Weights of a small GPT-style language model, trained from scratch on English Wikipedia: MLP 384 GELU, 1.12M parameters.
Each number is 200 + 30 x the weight over its row's rms, rounded and kept within 0 to 999. Layers, rows and columns count from 0. The size before them is the row's rms in percent of the matrix's.

# up: layer 4 MLP up, 384x96, rms 0.53, rows 18-86, columns 0-47
# down: layer 4 MLP down (transposed), 384x96, rms 0.524, rows 18-86, columns 0-47
up18,089,195,171,206,214,237,190,197,231,199,230,238,198,210,205,159,148,200,163,189,184,153,179,266,193,210,191,258,198,217,226,258,159,191,208,214,187,149,166,215,207,247,187,223,201,246,156,212,229
down18,108,195,205,254,201,185,167,161,189,160,181,203,204,227,127,240,205,184,200,225,230,176,193,247,199,181,197,202,221,208,184,162,181,182,182,149,197,219,207,189,186,193,194,153,210,186,221,203,160
up19,083,159,196,186,199,258,249,214,170,149,218,218,235,256,212,233,172,223,246,146,191,190,230,196,218,185,188,142,192,245,180,183,187,232,209,163,225,226,218,183,227,184,175,180,209,171,166,218,208
down19,100,198,209,313,227,130,215,186,185,186,148,189,174,207,175,178,211,207,168,239,185,226,200,209,205,222,180,238,233,152,265,228,208,160,212,213,232,210,164,200,171,247,267,232,222,226,220,179,160
up20,095,218,189,134,203,206,214,204,217,161,209,226,168,142,221,290,244,183,282,202,192,223,189,193,224,208,184,235,214,195,201,229,165,167,232,197,237,180,167,136,207,184,156,137,205,199,191,205,233
down20,101,201,204,251,220,202,210,236,159,220,202,162,211,166,200,157,205,203,176,185,182,184,222,249,207,177,181,177,251,174,217,218,219,160,174,199,189,160,281,204,219,140,245,144,129,225,231,194,209
up21,102,172,212,213,240,194,167,163,175,229,212,197,177,174,161,172,190,178,201,150,185,197,194,202,175,237,220,216,220,306,139,223,235,225,211,232,213,264,212,143,208,221,203,155,256,246,196,220,191
down21,091,187,173,231,183,246,164,178,253,229,227,204,203,201,266,224,179,248,209,217,198,233,167,169,221,189,195,220,195,242,160,186,182,186,199,213,232,215,220,219,209,211,195,231,189,199,179,158,234
up22,100,177,184,197,178,176,238,214,236,159,192,236,199,253,152,188,221,203,235,178,166,225,162,164,170,214,192,256,242,195,196,227,178,212,262,188,241,193,245,211,202,250,191,190,158,149,223,184,188
down22,100,242,170,191,191,221,204,192,217,220,190,208,162,235,153,175,206,129,189,211,204,216,180,234,247,207,155,156,188,188,242,202,224,140,177,175,186,200,174,179,194,154,165,227,193,274,148,254,164
up23,097,195,150,186,230,208,228,247,231,173,181,230,218,219,147,231,196,205,215,206,208,243,207,212,215,187,175,232,174,206,162,181,183,174,206,180,200,210,227,232,170,230,237,161,190,144,247,201,219
down23,094,186,234,205,228,219,191,233,241,189,147,182,225,223,202,215,193,218,216,210,215,209,177,164,176,190,196,226,159,224,229,168,197,176,189,181,219,220,196,199,204,186,239,184,205,188,219,166,271
up24,109,219,196,252,213,219,236,237,173,220,207,182,241,154,229,178,242,216,145,191,178,240,221,162,185,181,189,197,108,187,178,185,204,232,283,187,214,189,147,218,188,153,193,233,311,189,197,214,192
down24,105,200,253,221,218,149,206,204,238,178,195,132,198,150,255,215,208,203,232,198,240,191,139,211,219,225,170,230,184,174,165,207,156,195,186,189,210,247,176,200,188,208,204,132,191,212,207,218,160
up25,098,177,252,258,154,247,208,144,194,194,231,215,254,150,178,141,189,159,137,174,184,203,174,213,212,268,173,239,225,228,226,205,137,177,165,206,196,215,189,209,193,189,204,178,182,162,220,261,213
down25,090,177,164,184,228,219,140,157,202,77,158,204,201,253,180,252,205,209,230,180,217,231,210,160,187,244,208,213,223,176,161,198,230,244,184,192,194,194,188,157,230,159,214,222,223,191,214,201,162
up26,105,194,197,216,247,261,212,223,196,221,191,203,232,147,213,170,174,204,202,166,164,224,214,166,152,220,212,185,153,210,187,180,218,247,182,167,190,185,137,197,243,222,175,177,204,200,209,215,228
down26,094,178,180,227,230,194,184,240,227,201,220,184,240,185,223,169,146,213,231,191,226,185,243,216,197,224,238,187,150,193,225,179,214,175,216,233,212,200,222,221,172,190,196,156,207,218,214,234,180
up27,110,265,202,205,190,211,211,206,220,214,200,270,246,208,195,159,243,169,169,208,196,208,153,173,169,188,201,182,206,142,196,182,220,203,205,208,201,200,164,178,255,165,194,256,198,186,181,194,217
down27,104,192,192,228,206,146,219,271,248,241,218,188,279,163,194,154,203,196,211,201,177,157,218,202,190,175,180,193,156,221,196,200,232,172,205,229,223,233,247,196,175,208,206,219,220,208,210,167,191
up28,097,214,182,207,206,131,219,240,194,190,194,244,228,273,198,255,223,168,163,150,214,215,199,198,152,158,197,172,202,236,174,217,209,228,269,158,160,230,223,178,158,177,187,211,186,191,188,168,173
down28,098,213,215,230,228,233,181,202,166,227,217,172,241,304,211,179,153,273,163,207,232,227,175,190,217,225,165,260,197,188,228,164,182,221,192,153,226,196,197,189,206,164,149,152,212,202,153,235,198
up29,095,175,170,260,252,187,175,199,160,201,175,202,235,229,232,184,200,274,230,191,192,213,171,161,177,173,182,239,216,218,192,214,214,276,179,243,145,217,154,212,203,151,144,156,202,182,196,200,201
down29,095,121,201,170,155,213,241,175,224,195,195,184,208,253,168,216,127,163,206,191,176,146,192,205,182,183,213,202,225,184,152,174,144,186,198,189,219,217,253,224,211,226,180,265,221,174,155,241,208
up30,091,186,207,208,170,239,225,174,154,242,245,220,161,178,199,205,200,230,216,235,179,206,206,178,189,188,152,153,185,144,178,246,224,205,198,255,199,180,89,213,181,166,213,136,223,188,172,191,233
down30,094,233,226,141,231,170,187,169,132,201,156,128,183,166,176,224,177,184,208,202,205,194,149,258,246,204,171,216,265,204,225,202,243,160,199,229,176,217,252,180,236,210,194,178,198,212,227,225,164
up31,083,200,214,149,168,238,160,178,222,258,260,175,159,240,221,232,198,214,152,165,197,204,204,167,209,203,122,178,225,191,258,202,236,243,227,210,190,202,220,249,246,216,157,211,183,238,189,155,153
down31,088,237,191,190,172,173,229,191,134,190,162,164,236,168,175,210,216,147,215,186,155,190,199,228,196,213,224,198,137,247,222,190,220,239,192,155,212,222,161,190,163,182,191,208,235,172,214,209,245
up32,113,173,181,226,227,213,196,257,163,184,241,183,219,223,196,208,215,201,180,248,194,218,207,211,184,227,153,180,205,140,215,272,191,206,261,219,209,198,197,232,171,126,152,177,234,144,209,233,173
down32,110,186,178,237,201,200,158,255,164,204,168,248,170,166,203,162,218,174,215,229,188,229,235,207,225,162,161,146,197,159,192,217,204,236,229,220,175,223,227,236,195,191,177,170,232,178,211,254,197
up33,088,154,200,193,216,194,155,187,278,187,193,204,174,231,220,163,209,184,167,197,214,257,210,196,157,235,190,253,193,234,223,245,220,206,202,214,170,236,173,173,256,256,202,151,220,166,241,208,211
down33,090,207,245,159,162,151,198,255,179,174,157,172,181,187,209,163,198,233,228,205,185,136,178,209,216,243,165,209,193,168,220,175,181,178,220,212,235,159,261,175,234,180,213,214,162,217,174,213,206
up34,103,207,192,137,231,214,199,181,234,209,168,202,214,216,194,179,217,175,195,219,186,190,181,175,205,211,197,188,222,247,200,211,197,215,224,142,180,183,163,212,209,208,246,193,228,212,198,259,179
down34,098,181,178,192,167,162,172,231,180,223,257,203,212,144,202,165,167,155,250,212,208,157,226,145,238,231,225,231,261,172,225,231,182,209,205,200,180,166,221,202,236,231,147,188,132,203,199,222,188
up35,102,249,194,227,161,201,232,214,191,196,211,217,235,196,207,192,120,265,214,274,238,270,183,225,171,179,163,177,159,198,214,196,172,236,190,212,207,213,214,213,136,151,158,206,215,213,188,157,190
down35,091,198,218,214,258,165,198,245,287,281,259,198,164,197,234,227,203,186,182,196,215,198,199,175,176,201,199,189,227,152,221,243,237,197,245,181,228,188,224,219,210,182,216,232,204,232,206,202,214
up36,095,174,199,223,159,121,181,251,229,185,223,168,203,247,215,244,169,152,220,183,221,173,181,214,181,193,164,201,197,210,253,191,196,220,212,217,214,205,228,124,203,176,145,254,190,198,210,223,221
down36,101,227,220,174,227,187,209,122,162,268,126,213,217,202,173,234,228,224,151,187,192,209,218,221,221,194,206,192,198,208,186,265,162,186,194,178,158,189,183,268,187,181,231,146,187,219,168,143,198
up37,097,233,155,189,217,174,184,169,221,199,215,216,162,196,242,182,182,167,231,159,170,227,181,192,200,133,191,188,272,193,233,242,281,164,224,222,234,225,253,188,225,159,215,201,179,203,196,177,180
down37,105,172,205,182,203,194,179,181,161,216,172,192,294,176,145,212,153,197,169,251,197,186,169,201,199,237,214,234,222,251,243,222,194,212,200,181,213,240,221,200,159,179,237,184,172,171,197,231,151
up38,111,228,213,187,211,254,137,213,212,264,208,224,208,183,181,209,186,175,204,197,162,264,190,209,162,173,181,220,164,236,183,195,190,161,196,175,259,227,193,192,207,161,214,213,202,209,171,172,231
down38,115,227,207,225,193,168,121,258,262,239,164,115,221,141,222,215,245,173,186,193,185,192,214,217,167,196,225,198,199,246,175,252,170,198,216,236,182,174,205,248,202,194,148,155,234,130,237,187,224
up39,096,165,212,216,214,181,210,157,211,251,211,231,209,141,183,275,148,224,198,223,164,235,193,217,201,198,214,154,175,257,164,157,207,189,254,204,222,212,228,212,157,160,164,233,186,233,152,173,239
down39,093,203,192,168,210,164,192,221,177,149,174,207,181,189,228,188,233,202,193,149,182,196,222,160,163,220,169,157,208,173,144,166,212,221,207,187,235,286,260,209,221,222,192,169,214,229,288,212,232
up40,093,187,189,249,181,208,235,209,204,221,206,184,261,196,228,232,214,232,171,146,207,117,207,150,222,202,179,223,171,206,184,211,213,222,240,185,165,125,243,163,163,220,216,213,180,234,201,155,250
down40,099,213,233,201,206,243,198,248,179,223,193,181,171,202,179,224,205,195,261,189,220,232,226,214,254,183,239,244,181,164,247,181,153,170,212,202,165,152,195,159,238,229,207,240,246,188,179,238,166
up41,104,228,181,152,187,233,219,259,224,204,215,204,163,162,189,221,203,195,265,182,211,185,168,231,187,224,157,237,192,150,215,183,207,209,206,197,165,223,192,224,246,171,198,146,181,214,191,202,213
down41,111,199,196,176,171,195,232,140,250,240,154,192,177,224,153,185,243,234,195,159,201,284,251,195,163,227,213,192,244,195,220,222,190,209,162,227,186,206,230,192,194,202,190,199,150,239,208,201,225
up42,093,217,212,249,301,197,176,212,211,205,182,188,208,181,234,228,185,221,263,190,212,202,217,240,169,177,216,219,236,192,209,126,234,195,196,175,157,200,172,236,242,235,226,202,220,157,174,200,205
down42,087,187,220,183,171,249,218,165,178,138,169,212,186,192,188,164,229,178,203,178,198,189,214,151,219,202,226,146,175,152,209,164,257,196,168,233,264,249,210,180,196,177,238,218,182,183,228,210,221
up43,098,212,213,213,221,202,240,199,209,190,234,186,198,187,202,192,184,195,213,171,154,220,158,158,211,275,198,249,210,244,248,189,176,153,209,269,226,222,144,143,225,213,143,216,222,177,167,180,174
down43,108,208,189,168,184,169,139,214,179,174,265,155,180,187,232,232,192,196,169,209,192,206,239,140,181,163,225,212,197,166,163,197,179,207,176,219,194,192,233,206,208,202,206,191,215,210,218,198,189
up44,096,206,220,181,206,266,195,168,195,192,173,193,193,186,240,153,193,216,237,176,234,184,206,191,184,203,167,195,185,179,201,155,232,233,169,240,179,173,258,194,190,220,218,209,250,169,273,218,186
down44,099,252,167,150,213,166,169,230,217,195,194,190,183,196,207,238,186,158,201,155,200,253,231,178,252,201,245,205,193,256,194,220,156,173,246,196,209,239,248,248,210,242,200,184,228,230,216,195,201
up45,090,197,271,178,217,209,164,158,265,259,200,178,213,158,169,187,190,191,200,192,136,231,213,215,217,222,222,243,156,239,207,211,202,233,216,193,230,205,182,236,194,181,193,149,215,216,182,249,204
down45,093,255,244,211,173,187,213,219,186,178,229,244,206,194,227,185,199,225,196,153,196,154,246,195,213,183,169,255,186,180,185,227,207,196,203,191,209,168,216,221,142,173,207,202,203,197,222,224,176
up46,104,188,228,185,258,194,159,132,164,198,196,201,233,203,243,190,163,152,216,213,137,243,226,256,191,162,145,180,204,194,208,205,205,217,182,240,184,225,167,177,192,190,205,185,178,191,166,213,201
down46,098,190,206,201,208,232,147,234,210,225,212,204,209,224,177,266,192,195,219,141,163,199,168,133,241,180,187,235,198,189,181,217,144,229,229,151,239,176,237,192,193,214,139,171,209,192,180,177,165
up47,092,221,167,246,208,242,237,205,182,241,188,232,160,244,183,165,192,195,136,202,204,246,182,158,184,249,200,173,188,222,197,222,207,229,180,222,215,196,237,207,159,216,180,148,230,213,237,238,206
down47,094,170,242,181,207,216,180,212,219,219,180,111,148,182,207,195,179,174,245,234,179,207,167,133,152,157,185,223,178,189,181,250,174,155,146,210,177,179,199,170,206,207,197,217,209,186,158,176,181
up48,105,172,218,177,119,218,225,200,248,208,193,161,182,221,218,181,179,215,184,201,201,215,136,146,172,230,167,185,206,196,166,169,171,194,228,185,167,160,207,236,216,198,206,165,231,240,226,209,175
down48,107,190,219,195,187,199,230,194,216,218,237,165,176,152,206,194,264,186,174,189,225,224,171,208,229,181,201,212,243,213,181,237,198,196,168,232,223,204,175,247,243,222,225,177,203,224,175,172,135
up49,087,216,233,194,170,206,194,214,197,277,204,211,175,212,201,188,185,186,244,141,156,177,158,219,143,244,207,161,205,215,181,192,165,192,203,172,168,156,155,161,142,228,195,213,223,212,208,230,197
down49,096,158,237,242,215,161,187,206,177,227,146,166,222,164,174,209,203,173,198,240,278,244,186,211,210,165,266,212,193,197,180,252,148,219,162,207,219,135,208,186,195,171,238,260,200,195,200,129,205
up50,105,172,192,230,201,212,184,255,195,171,234,198,236,197,217,195,182,191,236,188,180,180,178,189,184,233,230,189,143,194,174,229,241,143,212,199,203,188,196,189,167,211,169,197,187,232,163,215,203
down50,093,208,228,207,183,241,217,196,213,230,206,236,145,250,231,221,233,213,166,175,245,264,158,120,219,197,181,192,224,223,179,245,198,192,228,219,201,179,154,204,254,194,175,217,184,162,97,152,137
up51,088,183,189,233,199,165,213,149,146,185,202,193,256,204,226,216,136,207,127,177,243,146,165,221,193,201,208,264,195,216,181,182,189,244,181,222,200,172,204,188,172,234,238,206,153,272,180,222,212
down51,080,198,238,203,196,180,162,230,224,182,215,209,235,105,186,199,182,186,225,222,193,176,202,197,199,201,180,159,184,202,156,226,174,212,245,213,186,169,195,150,220,222,162,219,220,202,184,179,164
up52,095,183,179,180,215,248,195,176,201,196,192,208,181,206,169,237,209,220,206,165,178,237,210,153,248,241,277,172,183,199,189,220,248,224,233,221,224,201,219,181,183,188,178,182,210,183,190,167,227
down52,083,262,200,201,202,183,217,264,246,156,226,164,212,228,222,228,239,151,245,162,204,191,180,198,196,246,162,214,166,174,159,225,200,171,161,146,129,201,187,198,238,197,232,223,196,199,228,266,173
up53,101,213,217,205,280,185,191,221,198,200,198,200,188,182,150,187,181,160,165,237,231,165,167,156,211,195,160,196,216,237,173,175,201,246,171,212,193,188,249,268,199,236,226,219,222,238,252,215,186
down53,099,221,193,187,236,192,186,255,206,207,185,206,180,173,225,224,211,169,192,156,212,217,226,142,174,212,199,201,229,193,235,251,146,187,232,220,184,199,241,226,234,192,210,237,207,205,186,193,193
up54,114,186,190,184,199,213,205,198,204,248,202,234,226,171,162,146,259,208,180,170,211,209,179,220,148,205,182,237,191,188,189,201,191,212,226,127,187,153,164,207,203,207,229,193,218,149,162,254,203
down54,127,180,196,197,188,240,174,243,242,176,150,213,174,185,208,190,190,197,243,169,209,225,200,177,200,250,206,181,201,138,197,138,231,179,240,210,237,212,181,165,215,185,234,167,202,202,257,219,233
up55,113,174,166,237,194,195,183,236,219,169,227,181,202,164,252,240,169,237,198,207,214,211,235,182,214,200,170,237,194,235,230,234,144,237,220,189,166,192,154,194,222,150,157,152,216,202,162,223,211
down55,120,204,150,204,189,206,184,245,174,225,217,241,212,231,156,160,202,184,255,138,178,172,240,149,198,229,243,184,245,226,201,172,148,197,198,171,201,156,206,182,248,234,168,191,183,195,165,254,198
up56,085,207,179,220,225,205,193,130,227,151,197,281,270,181,207,215,199,202,228,216,188,237,217,259,233,196,186,261,218,221,203,130,219,169,193,195,262,215,161,184,175,186,243,168,219,174,172,261,200
down56,079,201,258,223,216,208,200,213,184,260,166,247,198,235,184,187,224,220,246,166,185,206,213,232,199,175,185,175,138,162,200,198,153,170,179,244,181,201,161,221,157,191,202,231,206,199,232,161,226
up57,093,191,241,173,193,237,102,161,241,191,182,158,232,223,274,185,156,202,171,255,211,215,222,210,189,218,149,172,189,220,139,193,192,206,218,270,206,185,166,218,205,187,189,252,230,191,184,206,222
down57,095,190,188,193,170,201,269,194,212,201,234,229,158,180,213,159,185,240,239,102,216,202,178,177,220,212,243,221,206,215,260,151,212,208,155,171,198,187,147,158,192,200,182,191,280,211,212,207,228
up58,097,198,160,173,144,167,220,218,241,202,235,189,207,242,150,196,179,219,178,239,227,178,210,194,253,221,165,207,203,165,285,181,200,205,208,279,212,180,197,178,187,249,271,195,219,177,191,242,194
down58,107,249,197,164,208,229,190,229,197,193,156,171,243,228,189,221,196,180,201,215,163,196,163,178,170,165,194,218,149,174,178,140,207,178,228,195,191,228,255,225,157,153,225,175,186,176,227,189,192
up59,097,141,220,154,202,186,224,195,164,193,182,247,237,199,172,190,240,182,219,195,209,207,187,243,205,192,212,261,229,212,233,225,186,216,218,176,236,186,193,160,167,260,126,242,229,168,179,193,216
down59,070,268,230,191,170,226,201,183,221,208,229,178,200,146,181,212,176,213,168,179,209,227,163,168,172,228,178,199,162,150,176,173,224,175,191,192,231,207,191,211,257,178,234,186,220,204,195,182,155
up60,091,221,141,239,284,230,157,188,195,219,177,258,182,226,192,213,186,147,218,177,247,189,233,150,156,236,229,186,211,195,225,147,203,222,226,205,211,197,104,153,195,197,165,172,233,201,173,211,174
down60,098,210,249,200,131,183,186,237,202,180,202,181,163,148,226,207,212,226,185,199,193,208,166,238,213,136,242,166,198,178,202,217,172,190,180,264,212,170,173,182,198,193,256,220,214,200,226,162,193
up61,103,198,182,212,216,191,166,194,223,139,207,211,222,198,151,217,206,229,229,182,200,258,203,175,157,232,206,168,242,164,201,237,161,177,196,217,252,209,199,205,203,151,234,181,240,208,251,203,200
down61,112,270,162,217,205,242,183,144,159,203,109,261,211,222,210,215,221,232,221,224,223,206,229,216,235,143,193,209,212,222,190,191,235,248,247,236,148,204,214,224,203,196,201,177,208,181,184,160,198
up62,115,206,196,210,134,163,209,234,144,170,202,246,203,210,255,149,224,208,176,198,190,225,165,242,153,195,204,183,168,137,205,244,189,245,175,189,165,179,256,267,199,163,183,175,228,207,175,221,223
down62,111,194,237,212,202,189,243,230,224,226,257,160,177,150,220,192,181,244,215,127,220,220,200,168,180,184,261,160,151,203,179,261,202,210,165,215,251,170,203,223,177,225,209,211,186,196,138,210,222
up63,102,196,170,168,173,214,209,163,219,162,216,223,158,224,223,183,180,192,181,200,226,196,201,203,177,208,146,254,199,154,242,212,202,165,199,229,208,223,153,199,213,192,190,186,225,159,182,224,235
down63,103,163,238,235,240,188,223,176,201,197,206,155,157,236,229,178,185,249,177,203,191,215,237,210,205,207,181,187,217,216,134,205,204,219,168,224,224,210,240,178,210,206,218,153,170,236,158,180,254
up64,101,221,191,140,194,202,202,164,169,212,238,244,219,187,172,288,211,142,213,230,181,235,195,160,213,168,203,185,164,204,218,187,176,226,182,222,205,222,185,199,226,194,187,139,230,165,213,196,185
down64,106,245,182,232,210,212,195,172,169,217,249,217,186,209,181,175,177,230,158,159,192,157,238,205,209,251,170,233,202,205,244,199,296,178,222,219,205,192,199,247,155,232,179,164,154,190,200,234,186
up65,112,196,214,207,152,217,256,216,200,190,226,206,177,173,209,173,202,246,252,133,204,231,202,200,230,183,180,207,211,167,250,151,190,236,264,207,250,204,179,126,201,195,198,219,148,196,188,204,144
down65,126,219,228,212,217,196,206,224,226,234,276,246,200,182,216,122,203,167,253,159,228,180,200,125,201,229,210,157,198,164,197,199,189,197,218,205,166,190,185,145,173,196,217,207,131,176,172,271,167
up66,096,200,207,142,179,192,272,145,188,189,166,168,207,215,227,162,208,221,191,179,204,242,161,204,178,211,187,209,223,206,223,214,155,186,214,204,165,212,148,207,180,161,156,177,220,199,185,214,215
down66,089,207,236,175,224,172,224,216,176,164,192,237,164,185,261,185,208,233,199,184,194,231,222,150,241,162,121,186,222,105,182,189,169,186,237,245,160,144,209,247,208,175,177,179,203,226,206,221,182
up67,095,243,190,210,264,241,214,198,185,164,246,204,182,227,182,181,185,177,205,238,220,237,223,187,151,160,210,213,199,183,233,205,174,164,184,238,183,234,159,246,181,168,205,156,203,152,231,193,225
down67,086,210,226,216,182,173,191,241,189,246,202,170,185,176,228,183,209,197,164,219,197,141,189,249,197,220,140,222,193,134,178,176,245,195,192,179,189,186,259,161,193,165,177,213,158,249,266,218,185
up68,101,183,168,200,157,189,228,192,161,245,179,198,211,209,215,219,181,151,205,159,184,175,142,218,226,208,202,220,232,206,238,201,203,206,186,220,211,195,198,125,221,175,221,185,214,194,174,202,218
down68,106,210,151,194,153,165,217,204,184,175,241,207,190,209,220,221,209,160,171,213,227,195,168,233,206,221,177,215,169,196,252,220,211,172,234,152,234,192,221,205,185,185,224,249,202,237,217,183,197
up69,097,287,237,215,184,256,166,186,193,200,206,200,190,257,150,247,224,210,175,209,217,219,158,181,208,176,207,207,191,167,209,206,165,176,206,210,169,193,196,202,163,181,191,196,213,200,196,161,226
down69,095,220,200,238,165,198,152,227,199,212,197,192,223,192,197,182,249,174,224,132,176,169,217,189,204,224,229,221,195,181,174,220,142,169,189,167,188,279,208,218,189,197,150,205,207,229,197,161,254
up70,104,171,192,199,269,208,258,188,239,236,229,225,202,244,182,191,247,249,187,134,192,205,206,190,176,144,181,207,242,208,210,166,223,229,200,223,189,192,173,229,233,166,157,229,239,200,197,168,218
down70,108,224,199,206,194,249,181,215,156,199,160,212,172,264,191,182,205,223,209,153,213,254,204,219,203,224,218,206,196,244,213,233,128,222,236,187,180,178,196,209,172,145,212,187,169,126,195,214,184
up71,118,199,203,185,221,243,208,169,249,208,187,187,258,215,258,173,193,184,211,254,145,171,170,184,164,190,157,187,244,222,270,154,242,201,229,230,199,206,216,153,221,248,223,141,196,177,182,197,220
down71,110,183,205,171,194,194,161,190,220,217,167,141,177,212,210,167,180,166,214,195,169,218,188,159,154,175,226,177,241,198,228,194,196,172,176,221,189,231,225,221,248,234,150,183,255,155,176,207,178
up72,102,241,223,207,213,246,211,171,217,219,230,238,145,248,248,207,210,138,169,197,183,270,193,168,225,225,174,180,200,223,239,197,261,208,214,150,179,218,203,164,240,199,215,162,153,220,176,231,238
down72,113,131,125,202,213,192,261,216,257,215,218,220,193,193,161,209,179,188,193,198,193,163,217,159,197,242,165,188,201,162,222,193,172,195,165,230,179,234,195,246,145,246,199,232,237,169,169,217,221
up73,089,203,177,207,169,216,150,265,174,205,224,174,248,222,239,190,208,195,168,210,220,212,181,249,188,166,155,193,137,212,228,244,206,170,223,197,233,175,198,188,210,222,194,185,226,192,185,174,190
down73,084,135,182,219,198,217,253,160,188,179,143,219,182,213,171,231,195,204,187,181,188,240,215,186,224,216,197,216,228,184,152,189,195,206,153,157,180,194,139,206,182,165,200,234,156,220,233,193,177
up74,099,238,166,240,255,215,243,207,265,216,238,182,261,154,222,164,225,182,171,180,190,217,154,222,205,186,184,229,186,191,194,183,205,223,145,184,193,133,177,257,229,228,157,177,214,192,182,220,183
down74,093,194,234,234,179,231,269,237,245,229,160,171,166,270,155,233,206,200,198,170,183,201,182,196,184,174,203,202,170,135,176,217,222,187,229,201,206,234,206,211,207,187,181,224,172,244,175,238,155
up75,097,177,210,203,195,266,234,185,140,193,226,224,212,194,174,229,213,181,168,218,195,265,150,152,207,172,203,197,252,174,117,158,210,219,226,175,169,232,207,202,171,166,156,151,261,212,217,174,201
down75,096,167,146,164,248,179,249,228,211,217,171,188,142,233,243,145,142,219,188,204,112,197,166,220,200,208,156,218,192,235,216,236,196,203,174,202,174,252,200,218,222,160,207,224,221,207,200,244,232
up76,104,204,186,201,193,219,212,210,150,258,218,235,211,196,233,164,196,235,197,202,156,170,129,211,142,204,184,177,241,208,201,157,196,179,188,171,246,186,195,210,153,234,221,165,148,195,193,216,233
down76,097,213,207,214,205,228,202,246,143,193,278,197,200,177,228,208,178,219,197,207,217,208,242,228,182,212,181,221,202,191,197,206,147,220,249,218,192,211,227,237,152,247,192,185,200,253,114,185,157
up77,091,151,259,176,208,221,153,173,222,200,188,152,235,169,238,179,192,252,176,181,251,241,201,179,169,190,191,210,160,204,146,185,172,230,204,237,240,197,207,228,211,211,283,134,213,150,186,176,222
down77,092,222,270,196,219,151,237,160,187,212,206,205,162,166,194,192,189,197,192,201,171,161,231,242,248,152,236,221,164,166,208,206,196,206,180,212,236,249,197,246,182,305,193,192,177,209,132,180,155
up78,104,229,222,197,197,172,227,229,155,198,242,214,150,228,178,225,231,197,225,149,188,192,177,220,182,240,257,187,196,119,206,168,209,224,184,277,187,163,238,232,177,232,239,172,241,170,195,207,223
down78,102,195,199,203,211,196,214,214,220,138,230,202,238,184,226,205,151,193,198,199,166,180,212,196,165,243,205,172,199,173,190,169,256,227,179,191,281,243,154,189,195,243,147,119,162,217,205,209,135
up79,087,218,218,185,245,163,148,206,261,172,174,209,211,197,182,209,152,187,222,175,218,209,202,203,203,184,242,218,156,160,245,175,185,204,221,189,228,157,219,248,228,254,158,151,179,204,188,187,224
down79,081,225,162,163,182,201,175,175,208,214,172,187,204,252,214,192,289,165,203,216,204,216,204,191,164,239,179,165,205,198,180,263,225,145,162,252,185,178,189,206,218,167,151,213,144,193,259,204,192
up80,096,185,191,212,197,238,140,149,252,187,132,193,254,161,252,205,225,218,166,178,186,200,221,209,139,207,212,235,184,230,187,213,213,214,217,182,191,157,213,185,204,233,183,220,194,156,219,184,192
down80,090,203,237,185,184,202,202,206,176,186,178,217,195,159,180,179,212,173,192,206,207,216,219,150,247,166,172,216,184,215,189,265,197,155,186,169,222,186,191,208,192,217,203,190,179,135,251,203,154
up81,104,171,245,178,192,217,209,222,178,203,246,214,206,189,193,205,164,158,176,238,228,202,178,231,186,216,164,239,254,137,204,237,180,249,192,218,195,227,165,145,213,193,172,278,227,237,170,187,191
down81,110,188,219,196,240,225,207,170,180,195,203,234,179,201,170,243,189,167,163,181,269,223,275,220,188,185,197,222,177,221,181,199,224,249,212,212,235,175,178,177,209,151,229,208,258,250,163,228,192
up82,104,156,254,208,190,248,201,192,271,178,237,204,196,138,210,225,184,191,168,210,213,171,209,162,263,257,169,190,219,199,190,167,230,254,210,186,199,171,205,209,157,187,200,186,155,169,197,180,190
down82,113,212,164,216,233,207,185,185,183,244,185,206,161,179,207,147,172,237,242,256,177,221,201,213,164,167,227,161,211,202,175,232,189,191,231,214,190,141,194,174,272,208,207,217,212,190,172,213,200
up83,090,220,198,180,209,234,169,191,198,245,205,247,177,216,231,129,181,209,186,211,199,196,220,145,149,191,182,155,219,164,201,149,223,215,213,141,167,193,236,209,147,139,196,219,241,274,199,203,197
down83,097,164,205,180,203,155,197,197,212,165,249,186,200,233,161,234,225,213,215,179,151,203,161,172,190,162,222,215,214,250,176,219,149,218,183,276,184,189,189,226,197,172,172,169,206,218,210,127,191
up84,092,258,195,188,224,198,145,155,178,202,207,218,176,205,149,235,185,249,223,246,186,199,177,190,173,209,160,174,196,215,182,223,265,177,167,195,222,209,203,246,145,228,158,185,181,267,170,160,235
down84,094,186,291,205,179,210,200,228,236,194,222,196,194,201,224,172,185,260,143,195,202,151,186,157,214,142,230,224,169,219,201,203,197,173,207,227,220,224,200,207,198,179,249,210,224,241,171,175,149
up85,098,245,152,216,219,236,194,200,205,205,213,191,225,198,168,135,181,227,203,202,191,212,159,212,186,194,158,158,227,167,207,215,235,194,195,229,208,168,205,204,222,220,228,194,203,184,191,208,228
down85,107,233,194,252,199,149,211,116,206,190,210,185,191,260,176,233,181,188,156,221,277,226,224,192,217,200,159,216,173,171,239,198,177,206,233,175,234,186,172,193,149,175,177,175,177,195,223,215,272
up86,101,286,200,244,194,201,229,205,209,170,167,238,212,214,175,216,163,205,201,166,206,195,266,170,202,186,223,225,223,236,221,230,178,169,203,204,224,172,186,222,198,234,199,195,219,150,204,165,153
down86,118,169,209,167,219,231,155,247,212,241,157,181,198,182,230,87,174,245,174,202,205,167,162,220,211,177,217,173,183,182,220,183,207,152,218,201,240,179,157,186,225,222,200,148,164,237,161,183,208